From a checkpoint of a small transformer trained on Wikipedia.
Size: 14 layers, 2 heads of 64, MLP 512 squared ReLU, vocabulary 1024.
Each number is 500 + 50 x the weight over its row's rms, rounded and kept within 0 to 999. Layers, rows and columns count from 0. Numbers have three digits each. The size before them is the row's rms in percent of the matrix's.

# layer 10 attention output, 128x128, rms 0.145, rows 100-127, columns 0-63
082:522484481597453513426491570470439495476562523510467398451547566512551607465505567450422536363548445517421541459420523592558513521481528492467445531528533518620511537524506554480421556475498542
104:495486587530488562513538526420536472535374432523496506518586531567436462482509497515481430543460434452491546530451534479455544456507410550515429549471383520566472504450516511529505501517514549
107:468559509521403520510541570514525499450521500471515546441443568392523504546495576536465527485521552425489450446519467545561446470543501513516456473452510451461497537449464477537500598472451500
107:553501481519457538515572474443493517551469537470419463455539565542488488505545464495521492523458493513543596480508572476560439455470526505526478494492500540464497418510496495492531536567467429
104:519425569443465552495542602495453506544508506473551501502525512524444575500509487517493479455486481550476462455498452576530555456561555542468525501481519482455479542466463491507547568411485483
100:482456382447481518484545482538532521558483491526537490493478471403435526499473490559510488594547517460457480579516453518520492498407522466530484499409514422538515484466501460432476484565475501
098:442512479422498511513541529491603529536502526540370521503484487510598513405495534442475539583577501495505479448553549508512561533426469420514494507464467520425512506522479435503539512493501552
100:519522475559504498413484469560528547463540446536443508508486543426542513445542479477594496488558524436491424448494428488460537515526542429518500511544449454539507475482542462442372472525608550
110:501517434447532560502548478491502604537620387531430498537397461560478441533426556518525582517490549479530461464564535460517475467410482475533540497479500488481554484552455476446520558527471456
082:460495553523505476529539496484407569494500567466467450510437571576482458473449511533571573479552564401534587481525510489500554476484522481527552485520426496388521538519530519440597492537464495
122:492511489557496488482442549510505564440586555493504511465496487540508468480501534494502562533549510551612497496520467500542472512502488552590443498532542510524533459549497568539504502536539516
097:440474555550434394517454543580398496481550521509517492442462499454560466444552502528480459546529507507482461484484508437510453484512597508438513483498504497396478523555525516529506518508496555
093:518510492430597459475458471461500479465491494500456499546500475525519430449521407498524485399501527477473487383541552469505492480506476446477580503417518515473512465555490571474493494487550509
098:400547496565471495541517447528491573480490466506428543568466384538533525435536542471515551468503552437509524466563453449505473488454495544457412486383524455490488428517462454493511475604539518
089:523510537603539513529472481576523509529462508477453448442504438427486597505525522526515385459445508575480480495421541567496527428548528420473456453470570422552524509400485523525510425488479452
097:550540493480523474603561419494533401498529468442528495479515478490438495462485415549515394493495524508564493533497488471451505457497453436518436525473461449524415419459594450427574495574439536
092:467522437592479462528519456524523493498582517544549413464483534466521530497531441546514535450438505523507539461467591446569553527495476490492490500512560435517560487455416531551462444513596554
098:464457541465533553540464494484504472488445373597515453576533417456550515422530522483575552476447522563454447442524512485421524480525481551488494466575507528502568524512489486523537464458462537
110:529476528395503475521464546516471455429476531469532473540441498559549544497553525535537454459467538447554476528554521475473533558539537528494502463610526511471499527583501528577626520461419558
093:446491485462439554534565474493569488529506509429565560608534536534493464535515571546544552513499528542505451451578501511515509499519558510558506483486456520513505492571506454474488606472603551
100:573520492485451507556468438510523488448482561525495468516452476561540502549504483536514525514478523447454540505363531451506474578513509573552494451545527474537516459508541518515466489490489455
096:450528518427497478507510504595522483468537472485511502504543458549493461469462495504505586516544477582578571571467508572515498521553500585533549530554511550562440492576556579483421530531469478
100:418470470454524502505522538556498512498529581464431503521479388563464511499493458492473523507488522495585510428538475549485454469505545491489499445482367532464479493473499521510570445447445540
099:549550487460446478489539479500519484562497564443519549489534537446572467557482550526565430455511495505511552486550500538469442466527456467546569500529533457514508509417536442570505558501512521
107:508536519463554529484486510520563516492490484544443530488450505522423541486489490526537570446550513521435476456515556491513507490362470516509488546536492510561435562545544530462512446525583528
099:466449501507457510463530534501516529444562426557448449498471507424551490467515560500378598476502523524493545516473538407452509471530531523524527455509482523470519583489545491574461475538394452
095:525500503504527507520467604588493548498489530493508450511494520509440511466549504404467505471491487524512471458402565509534521528553467440496504538486486510573526481522515489427414451475463454
107:466496517518520464481458477522517495489500453446473504584365480478586547487468449528538546471494511433524467475499480511465481513453488520481501576609416545485535553546470485486563506506487493